Weights of a small transformer language model: no biases in attention or MLP, a variant of SOAP for these matrices.
Each number is 128 + 24 x the weight over its row's rms, rounded and kept within 0 to 255. Layers, rows and columns count from 0. Numbers have three digits each. The size before them is the row's rms in percent of the matrix's.

# down: layer 3 MLP down (transposed), 1536x768, rms 0.0581, rows 1100-1166, columns 128-191
# gate: layer 3 MLP gate, 1536x768, rms 0.0609, rows 1101-1167, columns 128-191
# up: layer 3 MLP up, 1536x768, rms 0.0616, rows 1101-1166, columns 128-191
down1100 101:140158175088164106133164091116131132164152171050159089126139170090136123108123147126105117141185132103126116106121120131152090150120078113162142145173113111170065093095176133098097129115125114
gate1101 100:135111093164127146153140115164130118132120133107130126166119141147140126150139153105127111129120143131097085122128077180127156112080123143155167076106113117139135084144131130123140123138127131
up1101 100:130127146092134117113115128163140148136150115089112127063166139106126097112116087091141116109126073130176165095149109105118117126139129148137112170146107185121112128103131157115106173135147125
down1101 102:127143113116152138124138176127100138177168132112107087165167124114146127111142138117098086118138110106116099113135094105079095131087156149132120134126133130102161134142128071121112135127102093
gate1102 104:146118162100161107146089117124116119113165079153132158134129101111148101094141134115126095152161134109106124099095081172125131113129116121114125166120120138113120105085129133094081147121135161
up1102 105:136124070118144164172120102143141167158107113118171135119137128090113147077140176149125158097146165106133158107101060116143115088109082101124120122136131098122174149137112129139126127092164147
down1102 101:156119129139104110128109131084094126139135079123151147101123061123139084139152122107148130128121135145134140117153135098156166151162096122147166122164134088134089147093106097143171148136122112
gate1103 099:142148148157110135126091120130132104127116132129173128118119140123158144114126140129113119129100151141130139123131100068117131117118114141078121150125163110115132092149170116114124145142127110
up1103 102:116175114100133125145143110112104131098127130093129116128114103126127162159164119149166146145148153134120149104109173123109118070172146104107102111105160155128146112127095147123114121118108146
down1103 094:143119134174065112123113148090098153127126133146181115111147109152137147117143141109135091149131086164152180111087127132147111141139138169114090118096194145120145124115103134136139104145124164
gate1104 100:098131136129126140112121144142121141114150133086085126138112136169156131116116156154184125158136127090123086128099076162148169157133112123146108151124077140122126156072166122116139138157125144
up1104 103:172110123132112124126099093131156145133172176112160104125180121113156121099153124094070147142125155083151130138146123145141119136114133117133108118117133161102117123163124113096155129103134173
down1104 094:122077155112118144107146129145138131157125155145112132097111153112138106170148093098113124134115138116147126128110104161148129161140123120159131141106128125127097104140097137125156118078037092
gate1105 129:103148102112124108094102131088078094189147156112124148152144116158144098161149139114121149122119141154111110118155093165111136156118115142116116109119125120110155090096130117127139109174124149
up1105 136:088153078103108062112127139122080061135172138128125144134165132146174109131132110102117144145105129155093106112157084121121113191134114120134122095102136119125128087068108102150134091152113133
down1105 100:126108107125105076127144149110116081126169137111087105092164156142165079139116110137095156174144144135115086141162137077121153131156128095164123122111157147134130098123134112136152108139121185
gate1106 102:126086124138181147155142128118180103156135079115120116125121118094139144136082128078123097129126132111152122129148123079111164149095121184159123160157116155100127115107118122126083130122136061
up1106 101:170169124101123103118126159171115101123068163139129092176148114151119159164102114125183114119135154101109140118085124139175150159105130118136159110125127118150131127121135138126121146143157150
down1106 099:157126150130086129136141099133165151124152129135143173144143129135204148112121137140131077157133134106083131084079116146149131137098148103122130161117111101133174168115180126140127135121135139
gate1107 097:117158143081113100130154151123099125122112113161158123165109110108141103139135133137119140125129157113103105145085083130110104101150171127107103119115085145086166122132115089149142157117119148
up1107 099:119168165142107119097139100150142172170158143126127125141182143169072094116134108182111108058101136102136119117126147184112148142128115107122159153165158106113086106163111143113094136158143107
down1107 101:148125130106149141106137102163135108156101140096178152098147136157125134130060090149107133138095135133139116136113109148115113093090110133109087141125149125136066111132138107175147114126158109
gate1108 102:105112134135117155113082160156115104178127177123100109136150189163118157093152116156152114133114067129127161136107130141132119149113172124162135111119132148118050111165103155164174117142122121
up1108 103:109168103159129148157124132122091138156105162130139097112190128139158141133136172124136176128075107096117148137165097146121087133117114175130101121109136147131126124144137156142119135132155126
down1108 099:127113146132161129151111181108167133098118128119131109094153122107128158157108114113128187125071170082168102165122122108182143151100110121130150112131109120125150122124113157142134117096127142
gate1109 099:118081151100140115130131118137113094153111147137105099062133110096138104133127130131135116117141113134136132111181133150143130117129115131151076093107125124126129129151094120170170126115123131
up1109 098:137157106101153107142123164178146131120094112152140125137123137111084118080123145136133060148152116166136132136102144155113140110117144135110194134136125143105133131104177118151154121166160124
down1109 101:136126140109127141121142131140095135138111124090127140144082099141105150138144158133151065168118118150134112071106136132126141109149117151130128113082141147124124153095130122105121116126158115
gate1110 095:139144129138136124142117119132074134102135105093124163134112135140163148108128096053109139116160138110126160130143129096165123121109111103107160099143134103105102132122134116136138124155107129
up1110 099:199129120127120152110110128151101128132161118138139099136137134101104156107146133143092117085114125140141116158115109141159141140148141096121199156127143107145149159153152122137098102108142150
down1110 100:123125134101124146112159148116135121138143188125149130142126143156093095109092142095085137107118141133139153105128114117097124156115147102161195137152151094146163118136137122143140159146134148
gate1111 092:130138162133138126158147117132142113132129196129113153157104160135122172115065166152093101124117115124140117132101102157108181132129181151115153098126152110107166112128128108139103125060102111
up1111 085:144178144145110146149124131110201152142164140089148158164124141134132093160121154159075106134100111153067117160076111117123121102139115178162119088087144103105170110129131109139124143103099109
down1111 089:087130147131123141107149079115158107115137120107130099131125179141127142127144146144128137082166125151095127103116136103089161094142095175141141149140116133147193124112135140125079186139117051
gate1112 100:120106127129127134141166108146124148150150153112104101173098157159137110087150150132137037128093148170126087134147106125125114151140159117135137141124129111157123085116112088090127136095149153
up1112 098:138122141141112147156128135097116179155140125116149127088139153094152055105096129132097093141125098148071110100150107157155131122109109162115102159082092110126104156101128113136162156132154172
down1112 097:151154108128140153178128166107086135140131119147149160150146145118111150109133100131146092136121134136101114179148107080156141174133114132122165140159102092189119125117161075121158163126113158
gate1113 097:135140114128125112135114123100129119149109137133143158142150139096138160161124133110116102144116138099157122116153110141088134109146174140094141143171170131117121211109141147073132115146135093
up1113 096:123157173100092164127133147123070127129164129082120138123132131162125127155113166125107162173127140149144152113145098090130128101115089116128102109076157116145128112138116136106107168115142125
down1113 099:138165144160143070100124103117118128128130133158113086164142104148107082114157122134138139106157148149130153137126102131130144090135105116162125128110131117117148163136088154097145155164098144
gate1114 102:142128167146134117139123104142097131141112095146089126077133112140135111091090094102172135113147103147170094163166138172144124168141130131107127107123106141148110137096140109121159189092122100
up1114 101:117119137115123150099159108133136109129129153167114096155162087107119128137143150120169086143088129151156104122175144106132055105116132132119154143138162102116138131115140137132117140120151118
down1114 098:115060159131186155122115108145117189187107132124164111151140115119120138088148117116125116131167115128138106155110120142126124121141097124101152124139122086141147153169157123110159147116125098
gate1115 100:128103113137101129133103096103099140169154137124145155149096112180107122144066121131109119109134168126094124124128122160223103155166118120154110140135139108146071140159130127113130141146143137
up1115 100:096105091146091122149154122151062133149105146135134170142066078133133114130158098188129156121140140120130153096116126114185116130134168129156172143111123157105129193112144142106121146155135144
down1115 101:117129109119121129148115105143068136118069121140125098135071146145122107122158132154117151131098160127109083150085125151134137131113086109109090166128081132145105149112137143138156107124111114
gate1116 099:078126148154138155096120118112079129108141113101128159147116129178156138136141152121121177138081119132122150152103097160155125151153123110108126119139129113110129120125105112160111146128142130
up1116 101:140102148142108109117139122138151099147126134124178108130160125135137151139121124146168112134122117142149113165153142113103166153124118126139165113139112120130133180131173100083132143114130138
down1116 096:084129154133105128121134114136131116130170096137110151174102115177147106142108138138079163136123118130130162093166112142100149112149144122125133156100135126094139104164146139148102140138157148
gate1117 098:164172134119138112142129124141132146123112102113101155138123161120116094130086153164095148113130124170116090116132140115052097177187132098138083082159117128136079162139142131123128119107118163
up1117 098:128160117114103143104152149091133137123129140109124132134099163127142123158157132129121121127111127103087126120132114126119134126127097170119119173124149135115171129136141108109083111113133153
down1117 096:131107104139148173169170134192131099148091153109147120102107172131141104162132145112119149165132145114166102129131130135140110120174183141130105127126104112085097141104139127063194184101148142
gate1118 106:169140106142160132154133094151121121140117137169153177160128139085153153155120107148120081162129160107150142078155105130133107137133112112156113130115116135123110157156126127135138116079168194
up1118 106:100124081119140122102133103125133126151089119152130095155128129077111144154130119082139115146138122127161141116134139165141143082139120113147106153133076112169124170121119091152121134116154130
down1118 104:137121150123113121107117086162137107167103133123094121135144110104134141094150093152138129140142096108121158141144146140170145097085156112178134099139119146145123104134122159098135106129163204
gate1119 102:131127145082133127141105114120136124128161124114154132165122131153123173126130127111121127132156141146104151143116156094126154153113133148110123095097129129103119121059143125129144146140141104
up1119 098:139114129146114118133135117110161145090155145146137119156195082156136136131133123102135135134144103113154158128133134115142176143116148147118148130136130138108124132136134117132136111110147110
down1119 103:123132115113153107110121151086149144152136108121123156138127122114116086129138116118147119159143136106101118133080101106120138156126084145154124101138110110134146172130163108106150123134106092
gate1120 103:164123145126122123135139144134141106097146122102141095120129128130144129114138117106121140121168166093142146134136138163118157112173133154118120119158122101116110109136111097091130144120149137
up1120 104:133103113142152145132117149109139136107112117135101098140150106116147163126149117167127133151147086135104138169138119116162171121108140160109073133106131111102146104145105181099103101110158151
down1120 105:141147144121142121150143139176098152145124161154174093114151152130161147134148108138136128085145132119147088143119171163137131100099144133125098128161120117123110130112086132128127089120140124
gate1121 098:112139141134140158144096102158142120129146112133135112155126132139126137106107120118106144127142139120126136130147121086144125120116147102091141145165081151124148130095094113144128123125172123
up1121 097:195110111129134156184115155126104128155129121109106129101082141141173101133139085139122156106123148117128117140143134128089135112126155141091131102148128165128127136113146058117091140105116126
down1121 096:123120123146132114109163142130124130158109140120161155144090130106111186134143122124202118147156141142138150131117123147155184107126121129155145124116159163113127146127119098084098114114143105
gate1122 095:110155142124091138118101143146129100143112151143157136171113119190081143071152114152093139129100130122165134124122117194092122141100125133132077130088121167134120154114114134112163138105159116
up1122 095:115166110119113134101148111094118162128144150106114168100143150136153136125124124099157112145131136124111113148115133084159108134129130101141157140155142069088109122125155082118078114158105137
down1122 102:131144105139162127168113137121122148114104156104108162135124136186126151100091138095138138176123160129121130106128106112162118092135122095139129120146147077124073154178122109135036170114122130
gate1123 103:114107144139175155126142140169127114158093094131132123160137132177128173126123117086160131132121096152136140157131110145122134096096097070179155109091143142160082167097079155133133136129139139
up1123 102:101084148144099117144156129141095121102129120114102125142096113100143117148085113115114115109144128149127141149154160103155079159155113154093099096112101148117135080134121107127185102129115101
down1123 103:089149101121079100137115077131109144151133117105120122149145116108085117141161103154123135185120130120133144128177135142076106111102151129148158096151077084136118120121117135124105137144157080
gate1124 091:150104113136128114130133115165115108112177118127128104095148083102129139059164094114128128111103157118111107108130139105103141107130159117109114111142147132153144114103128115106136147072109124
up1124 096:125108113141152147082143075098137138122145102144091150139150103102132140143146156152124141153091157125165126100123140165123158135132140081122108132116146135132111154115173130139149110114116192
down1124 095:125114094173122139093120156132125131155143122147116131094148133127135134138110129110100156105121135129133171126135101137129147139144131125148100116118125106141148088134083137131118090115138151
gate1125 101:133073132170106129155134133152148107131112146174127173141118131130126109140133147130125168127108145129112118118110158124121142118133165135134120122189114097183144152105152149165141134129173141
up1125 098:107125118083142124116134107098133118125130120135121159169096178151138109121120133126120157135170142122121143084108168125135128096109108141089113109081135111136114149091185126114100157117166142
down1125 097:068118107143130075087104136150140103135145138113121089136088144154107103141114102095111085155118113125149123129163149079139154140138138138137076154104120174119104055117103149102118104134138136
gate1126 100:139153106116155118117160123169138150094155126100129130102143119101125182076175152118119092131120123154110141145130182142140152120143142139162152106130161149112140118140120104113115090094103151
up1126 107:103150118163143133125125123078115136118143138137152108102118133076104135099144108178132131134097104107136123063123124178142138096130142165095100153103148111130170133074149126117147141131145159
down1126 101:128126158107113119187121138101150094142161136127127113146110119118123120081141127143138096139139146135144156099138056091130104129146152164115160129131133102150142120144083132127140169127140109
gate1127 105:117158112144212127085123127167125113120127133099131133111159104102126123165120162128115107132150113138143177068101103140141101127120110169155133161127145145096097134144114136072131119143115095
up1127 113:145124112139162133075111117103123135136156128082065143146150071090101134165152164105139098104109122108144147110112133151117141072107137136135159142114137137109083158177140115088126148125145124
down1127 106:117098091131158124084133122120155162131131158114109159110107130125159140136128124092185085117121100131140140114135152140133103114103100127116179085106149119093114141097105141106113115111083140
gate1128 105:133111116143086110099139086135072120157153159139129119103122131167153118089130093121109133091157159115134110126136110115086169092128145133139069097139105090093136141141114107134175115142134141
up1128 104:107130133163149129135135157143116171122103111114160112138149127103153146168133111145104072153134106114121101154137103141102098110097105135148127162151141127103162086095102095092116130109151137
down1128 099:122185105101144129142131152130151151156185112107157136147168144119100133126156154150125132130146136116108113133097153099117102109120103109159148129126128126117052122129156120122092172103123141
gate1129 099:150114151145128153117134146119127156142147121131116129109106138179153189124131124101081130138147121165102144129135150165159166111122132102110128101136136108157140141122143129140111090091150085
up1129 091:090130125139154095110136124122104155081149150104130132124122119116116108108147119182119112102147116113119105131107114168132110081127152144150162135125122132107127126090133130154110175132159092
down1129 098:141167096156078125128134093141119108126104125129184132139100122142104124074149130141109121132108139145102129152105138117137156072165137144131132101153088197129117166111139104108126151131143145
gate1130 098:133110134168114120163125139129166105088148125083103146144149110180096136134105083104111135116126102102151101126181136114175146107168123131111136149148098111173143105122118132140142109121129151
up1130 098:126127121108156149100108111117183115135120109105146160126100155076116155191092090126117124145145098099105150086140107143138124107204189113104171109135122147144160095129128116130093098148122131
down1130 098:149134147111100122136162122111144113139145139168137110130130108136137161137158144124135127085111154140125139136110131180087122142137154126130060090093172125122121121095117115101131113076115139
gate1131 096:096127123099145126187126139124116137134122100163119132131095112135157097109158136071125100151151107111100140142147110086162171122130151124159141117202142180144132119108134105119118133151105140
up1131 103:140113099151158156138108141094111117138108143170147146061092121122196117119137132135122125133130111115123112159086122093109118120117092111098126151111103126138127166105127120139157095137119070
down1131 091:151101126150136155136127121198128105124092139115135102131117103121171055113151142130107144082144107150139116146162148129150088136115139126126143085134100129132133125123069164132138112144137134
gate1132 101:145158101129101100138187113131129111118101178095120115127134137138142146134083119117125170160063185161126130111119113075125159120096091111117095158147104145123088104094127135132155126111128118
up1132 099:133118132132114166138102139158132143087152151138126140148104151169117116149162151148179126113103168144116102087145159156130114093125140126170127162164100108107121122139133146094169129109121106
down1132 102:156141137138144150147123153134162130170111111091103181139112137154132144143121084126128151101074168088150139083118158094157085102079094136095110143130121117116090144088087111137142105106120153
gate1133 105:151146142139145159094113180158115099139126124115099133151110133090135132118085098118146129185146066122138112111135115123111147125086157184097142142139132112133115102111079149137125139123122108
up1133 100:129131139149123071116104150133131123090139091155141177104109123128137131116146108112146088158136082097157157158164122158078123138086128104095131134135124085110126106132123123185130167129103106
down1133 098:108122076099146133124139118075157127139128124125138126119159166137106133133158135110169093166134149157108116176142122133098115124167160131146132131122110121111157167109095103199138123099137144
gate1134 099:134159099092141125171126169106133099107140143127121150115108149144132121167141110132090086094127154052110136148109084158133165147147157129122116173142111099090147122114123069102112144173171138
up1134 099:130077114101140167099122157161112113135136109125148097091120108125107121121127146140145152128174111148113075164146094089107162147129085091131125131175118117077065124131116151135112119098131128
down1134 099:118140079134132157145145136130158092108163120117133104117106082103142110148148124171121093154139149086148104118131104102060194135129091111129153149174072135156151139142138113143104150077156170
gate1135 107:116147112143146127123131130125154151125156159143120082100117084086125174121095145094118089112095122125122141120119139123104124161127149150099120134100162116141098143125093104093137140113112127
up1135 105:144133140140119108133108128164165171100197114114123110089123149155160122088108114121131124085151134135101107124125142126116150154148148095131142129151130152123140151136133123132143136121104165
down1135 097:156125088115122099129104167105129105148121114128117063083136136094138173154125118129147137148158080117129138100143106168101131133129127139113137138145139110119127105139114141146111120137159171
gate1136 100:090155145137129142144153117105120171107185143120137175175121098100087142123132142127142149169189114148124129148054100187089130119155116153146126110146159116078099111117161136155146091155158169
up1136 102:127156097114156096096136121161093108144091156117110154120071111152132125137142126115096121117154131139135118131161145113153110080108093158121126124134111089123157088100124072112117143132137090
down1136 101:115108156125119117133119175108163165120112136111163121157148130092128116119165175162108137139131148168157173081149130135152121128140153106145179150104082106172144089132124125151103157124111153
gate1137 097:093155126116102124130073112123117161128125153155143143112138141114123112116154133131115156109125114157128136131149136138090136131134087111122131126122136171107118138130132141120104097122132140
up1137 091:098155149157101100129133147105148135091162101119098112116149147106150155107110118177138143137142148150077119108086069143151149151120122101140108155084168107147166133126149118076130088109130112
down1137 097:132131109202113148132132084122151095088130130122150132159161106113144137100148134185096141148123179097151163127102071154119140156141139113107145128123118138151122122106136132145107161088139146
gate1138 106:117115125150172135123144101126081090151121172126111119149153120184157127102119124136102165126165136115163132151109168122100119138131164109154147136131128149150125139101177111110133150134126113
up1138 103:120125129136164121130130136119098113120087103109105136122180117117078108076147119117093177102149131150120118100141125129112130169116093182117143120119122154122128156095139098155123092145128109
down1138 101:198127145125123109151136108118135129098083115127140153143145098121102148144148098163130127133146130142125123081085117132132140095085186124121117133179132136128151183094092106121118121136122097
gate1139 099:137110128140099101116141106117070135091065123128119123154155151148143124111111096110156132115167134121147182129147122124113160166131131134128097134095158148124124140130108133133122137130121131
up1139 097:087102100085145096121144119130131087093118119122160131164093150107141150144107140083063147154127140133143146114149108160097109103096122097127091142104139137092159156133136093150170142176114128
down1139 101:140121121139126111104162149139089118124122122151110151114136128126154094103102134139105130142163133174143143127143109157126137128129154107125146194151152131139118149115108107099081107125163161
gate1140 099:153134151099118130140118092144148121139112147094111122131146149117149142150126133090128111148126093144154082171116135134094160136120065160147127153148091118127107093122173127163126113138103132
up1140 098:099110124130075111132143100097094075138125071102133127166163102135144140136140124110095145152136120105117174116174079110116124103092141142146161147150124123152110138102136135125109121108117104
down1140 100:125102144108135156171180143109094117115087154137141123143158130092130131111157060103125101155115126110100127134109116139135159073087131114126151070113112162121101111159134123142126103126106110
gate1141 099:100119168142142152132133118163141109101152119122133151124125109117137116110158160120133118118156145161101122163125084159138128135147154108134146146133138102108140136101121163142084123128126136
up1141 098:108166137090084119129138154128142100176154143096095094126133095124134144093154134090110134137108142172142150115122120145180094114163143107118119127095120119130152114171138129121114108119143130
down1141 102:122151122159076139103146133166164113131110101140136114124109126153129142126154127113103113103125189138101104121128113088139117103161142103097094092100111120135146085137112105160129104117085112
gate1142 099:075132109095162127159089155149127125099151105111129144098158147108147152146112140134133111119114120137163138127088143129101147143138120134135153148118101157106148143122089094140137081106144145
up1142 098:122114154139118128143153147148115071118108133121154127099120133179150120186130149121126170096143135139131089101092117139105115144116135110128111136138148131118114119143145153145107158139091115
down1142 099:182122134106087136084174077120150167129126144155127115138150109140146161157150125120126147183139140135116103176170122162151116123135145090109127128158149123169084155122115129117160143121118137
gate1143 098:159123141155137180160150136114137145115116123142142157094099125159111113105123136139133105128169117151082082095137096115143141137101099175133102122083128087064071129109136114146115131125128113
up1143 099:114128090128169106115147136116120119126157140129122129139146128088117096119117131129149111151149124116116077167150161144132104112156119105091107121096157147125135156124155141132159111116093173
down1143 100:083069115119122080095126124101114088113127161140094140153195133139169128093105086096114135100126087142163147093173163135160141139167115075138110128140164135135138176159114120137119089099097139
gate1144 100:094111128125109136132085144143152148146145157117090093150141119126137135113119085186132146115131118134099142158090123148178154110136155082092105093128078129113119124118120119142192123101103142
up1144 100:106091080129126134112183149117085123133073081071128127121122142093124150137123139142134098115134142097085167141121129169111093150136138118130134161129140143130104167161181125130129143125141156
down1144 099:148123081123105129106159101147106141139126111103165099159126162114157163150092140145159131157120119186144114150128119099138154096115161121104181093138150122090142122143144115161125141117111154
gate1145 095:138114122117139119178091153116129076129161170155150113121123121137116120134164158172136147139093117116118146155130142155135153154147145089098129121138136116105098145133081115121135123141147121
up1145 095:128125111114098142138100108121084124103102114162122156139134093082102126094102138132113148124116111162119138093112125097098135123140127131150169150120160118098093142157149142102125140123119152
down1145 097:092134119122161142175107119142167074115148122130115107118137120139112096094196099187148136125143123131165161126149105173149104112184100074121145138099153114091142124149113178091167096100136139
gate1146 098:147141149150167157168105107107120172147128165116124126122119191150100153136122140124114111133072180194148145113144134097116137118175133107138153131124119101156110116145182112090168151143163109
up1146 101:135110148085126114143151098116159107140078142158149134144187084116118155133137166101106052134155123122082125106147157155158120126123082147144119135095157155130102138116126122118152127133100134
down1146 100:132132129119134141085145149105156159082109121112113143146133100112119177119123144107121093143138110054113137107115145139113116133096110127130141113134088107123157184174173142131136171169123124
gate1147 097:128135158107063182075121125073162109120116154134123098104121108178119135116117109201184112128142151137150130156117135137087106148100136121128136085115085106135095139113096131147066088105093208
up1147 097:133102138074137129160127101158144117152116136138081101137119146174161172136117106157138112128131161130138124136151143117094123135145129138119128130121123119133125150112130157123099133097117161
down1147 104:077108132115122150119153135146131110069083111159126109144119091161087135128123097133135126125114118131132109191108103137112101154129125095152130123108067138140125132134131109193159121145093165
gate1148 102:121103107132120111153158164136098089133110079111151114122086106148161114150120172118119119123141113138140122110113140079117083093120143093093153135123139128127129079136134162067142146106080150
up1148 097:143126141118148150098131136088131109160110148161121126116157161132144097106137103131151118097130116151120073130126116094112137171140142128096156141082151163152106127151105147144089120126086165
down1148 100:073095102149116119115162132130104150200111091109118128132092102143113136131111149073104110164095124128133120145116113140108076119104136112088147121102114155165095140112149161125147157145134121
gate1149 095:144161136080160127141153114139131159129178114104116163091138152140148081116112112115112112128136110124176126104120135104135158127090133105130161139112126154112115128109148124163157134105111114
up1149 093:127129141107103139160136122081157138120100104113156135168109121114081139125118130142155132128134111148100151155129132125154092146101166115100089113110149120125101113158143122128149150115148124
down1149 099:141132156137143117140149170141153143133106106145120133178112116110121153138106175130148113166128144137135150120123154161145102164116130109142119148106103137130109131072148114149147117152154162
gate1150 106:137169160165106105137194150089114165138108127126136116093133128132147097109121139141104145129155130143122105108132100131139143105129102079082116182132129123125097112129057154131162130126141125
up1150 104:127124126149114150154139155094122134140105125124125145131126184133121115137094101132130093140152143140118121117138143178121171134105108103100093126135088138134124112112134120136123106131148103
down1150 101:143183112117114179118185154134121115099162139101130166105126122115139151152094102176123153114138107149151117102092081113124128157145143093113150149156138138125145138052139130142148138125146076
gate1151 099:103128157077140151128115111069169137131127127157134147128141145113109168130128137134132142132138141163136153126124130099141155137155150147102115110138173128155115131161122158138140133142154110
up1151 096:129151120173125145158118115075091144088150118127108145189149146148148133143122129158132119139098132118067062113094106113078126156133094181139163116105078109141111118118123116098152149113101119
down1151 100:125145140112111097149131125156136118096155145119130109136125097102153143122107138172134145145124132185150097138148141146104098129103111135168096123134120088167104147161131100088137118129144130
gate1152 100:106179116077155127161145127150118136111077074115096165123123101169113095120135112082110167140142163127112111116143120140125124148140136073079108134127108095109116147144155140141112149091150114
up1152 098:066139093114137118123149100126167131066108141110139129121104123140140141127116141118130115123143131152119128134126119121161114102111108110125184121113130114100088141125108132122131136110085113
down1152 101:101153126066088124097136132117081111114082104116133165158122125158121115147155158128087130125132128148141155097113098120142129149157122124098121112078107154117118139120182091101085154115139159
gate1153 101:136115162083166136133139120153126144139144161106135116096132141100125142131109150126110107156134132152130150118119104185110223142120114102108140129102134152121097148161144111072134133115139153
up1153 102:156119147120149145127148083136115185112188132161161069136173123139147134141136170143101074135132109138080138083140128169129137143137133075127125120120132143103098120131164098112129114112140133
down1153 095:099134115123107104081180148149164114129089160104113114114101098108123102153150111129096120136124123150141103127127115113106144079137163108116142153104182115116102124129122136128155109101137091
gate1154 101:154106148126115086105104138140119100142132154128097116163139150136145121094142143129134174127159124114129134093123150064184154136112147106132129127162108095126099133137098121134120161140118097
up1154 100:138148115160121086127147156067142145080133139114132159123075105139167124159127099173132072127128146130106110129127085146084102127145083128147137122163133172127130136131164087121135117138105125
down1154 104:107101180119129139100166169165146125147130182147149137102153120133120155147128091121114104119139141164120110115132088167123125135134129111134087127119096147113119126148105116095158072106134156
gate1155 099:157092149131147158126054134154154118080157113138131140117155154121116128170103119134090108153088183120167106136098122149095124134147147124173142192112155154158131123095133117121116113160153129
up1155 098:140159139116141133158132141101103119132115108106150078131084126111124106104208116132166135119139131168104163123170111097142150119127132119163105157131107134132083109111138090100125167084148157
down1155 095:100127134119134107127119125128129104158170113114134135117158112111143132150150141142157144200119085103115157135140108135143102120121156132160071112126096100095147145145127134137145105181137194
gate1156 104:131115110125093139139103129110074101124114130115159124124107142151093149136147166161106130133146156167113133108093105087113141114151110120079120114168125122166112124107159154152131143166097163
up1156 097:129151108144076181150082155100067114145096140138158130128120111129121107084155120157110164127137129121137085143134106100128102134141109131137121174140131159103116164119128159132145148151097162
down1156 102:142153159092145148129133102164127101124106133116141113132120091117130108131143141144169144121146118065169149137112129132106061140115108082131129133122159095086136138117151116076145134096122123
gate1157 097:127138100151096122165176170071128123160132116134122121125081137140115111130094103139119121135151105107161151159132148112140123166121142144144137145107128139083096142109105174143163112115085083
up1157 097:111136121162108198103128135127139130147096118148124129151120079132144189140121138142094140178137134115112083093182130149125126134142128168125122151144074143147130142126123154111144115119124141
down1157 099:123094124123145164123119157137109155141150139151104154132125155108160133111097146140120115109123122124155116142145136106086134123128109099120141151137134153161107132089132158157168117053174180
gate1158 095:121130123147147142172113178143106155139145101156171135130101125178116125079124155142153109130137110108151127146128175158158132146105164168096104151144112101131140120125104165115111165130118109
up1158 097:158093140116153154114064161116161119125103085084131169101110091133128138092128123091155112138148105134090112145119149134165127122143122175100179094138138112144097097128091117174157141111141127
down1158 096:105120164107150164119108107161142153136125151148143106089097098114124115120114142135180106135124128096132107151100134114097081105120154124128155097148086110109125095123127138104171107073128090
gate1159 096:145134124158099086107130160131141145087171145159127087107145222098163107143089131094143113100125148125143142092140135154159136100158089135106127145093133103118128121119126129143132134153155125
up1159 099:107134099104150077117139094152114138126135144127149142089128157179087141121108144151124155145118118135101143131072128096107120166151162127127131095142150143146127151118119120126143141114147170
down1159 101:154137103126114092130164129124143142101123141147095157096113144122109106157122168154109131122128127132110148117108113123104109083111122121138116102166138110087104101127149109119153103117149126
gate1160 106:091149149111146167166129149146162078144141110119095142108117121110127109143119092083162123153079118099144113159142157119123105098147141093117084100118135091150083140160140110138124100120137098
up1160 106:131107118162110097119148145127153162100086145141133114159115135117102108110123129131133115126114120150116134103139100137125140134127109147140122137178158140142091121136116120122123148102114159
down1160 102:143091097110164114090145126149104151165131131126189141149178123140114125116163134100128124127146177115114129103127109135120139138074107133139149154118093120119153053105135137113130141101143133
gate1161 093:137130126161075105144099109147135152168133108128129126118108132129069133147107124124113149102132160134109149119138147167109107123146110167149154125135141139134112175112136130158164116107096116
up1161 097:147130129114132128113165125161121117130102135159051138114142093140164123177135137091084097104151106144103104121140175154138145103131121143103137136150125181148137117103114097120148128118136079
down1161 100:146118122107109172126112116111112152104116147149091155125127089081154141130146121138128125138146132129120137121133134110162096144095108165137100103120107148145129182110111110136171129177143113
gate1162 100:104120113132132191149162129111117131166107167095129181136144082151154129116140146107102125109103137143106133157109126114130126099107151137146101124126143146155066173121151134137123123155125121
up1162 097:094126126109096117120120132160117137073125111132125170108120064163125091117089128146159070132124142115086092078107122158137095111119143112150111111072151101090179129137140115113122144160111109
down1162 102:155154115112120130136118134153174128150147133120094173146151140173121125147125112127168155147152120134115169099155081085158119116139127112080124095102135110119134158117122162120131129157126094
gate1163 100:101148152102140116104130090121104145130138113099116122114150158141116075131146147133113118130153132144139109134130118129132118108095107157148127095125116137127148110074117145085135157118120179
up1163 100:150151110160155098102114118151169120153117112136136146159100122181132103098124134109169122161169120112121076147129077145108139108143125080119139104158110115122167120147106109114127096110096098
down1163 100:119132095163120126117058085127099108139130139081169114164085069153116165113123079140131132128127100111122148128153161136127121109176120091101099153108125107153134165162128119178127145114131075
gate1164 100:081128125179105133134147100137089108117187148113120111165083155130157121143077122141164153136135148122141118136163122099088113148129135132102136137177112147103113119173116166154154171158130142
up1164 107:127119174161119109112157121136038117089118114097116138142100103134101106117141135084120120089116114106099120124112141151114146142124105134124142086136142159134140128141154126116111128115133118
down1164 097:135143135111148117137104161118104118150156145093153176129130129126128089149137111092095201149166136153154141154130118108130132138120165105110153118114118141117161092161110135105096127129136183
gate1165 111:150103137154149124135144090145174210117107123146092107173143150136147091174113137150158129144135141159142150101147133113124121117173097170142149145112107133164091150142131120168090114115097136
up1165 106:145139122160138117165120154165147136179143108132111108114142111127089086136123152077184121137109171158098145137139177155133119108152129157120138147092088117141165161118134125164123139130140128
down1165 097:173132132135120147124119157126131118119138104124177150126115101120105123128172113148114100124113123159111087107144136149090118120159147151161156169108103126153154120167156101128155132109153171
gate1166 104:166150120176154150152141147123097155124145124118108149150148086165076103116138148116139072151122136162105113152083125105110123153126135145135153103112127132132127111142109125130095119105147098
up1166 098:129144104135125147158168127125139130122141118148071102152126144188143112123102118186159151128096150151127140144146121111168135119171107137098108114158162116135144127137137119165137116117135127
down1166 098:129105160111148139106124103085120129129134134134101102100140153133124100163135074105135138134119132109152166086122157089100127105141119108094108116131103120104138153136157117119124106130135137
gate1167 095:149156121106144105112116097106125165138087118158139132144110109116134148150133139118145151104114131142117149127106134068106093151129119106169140137126142129174141140096132091142114139134127111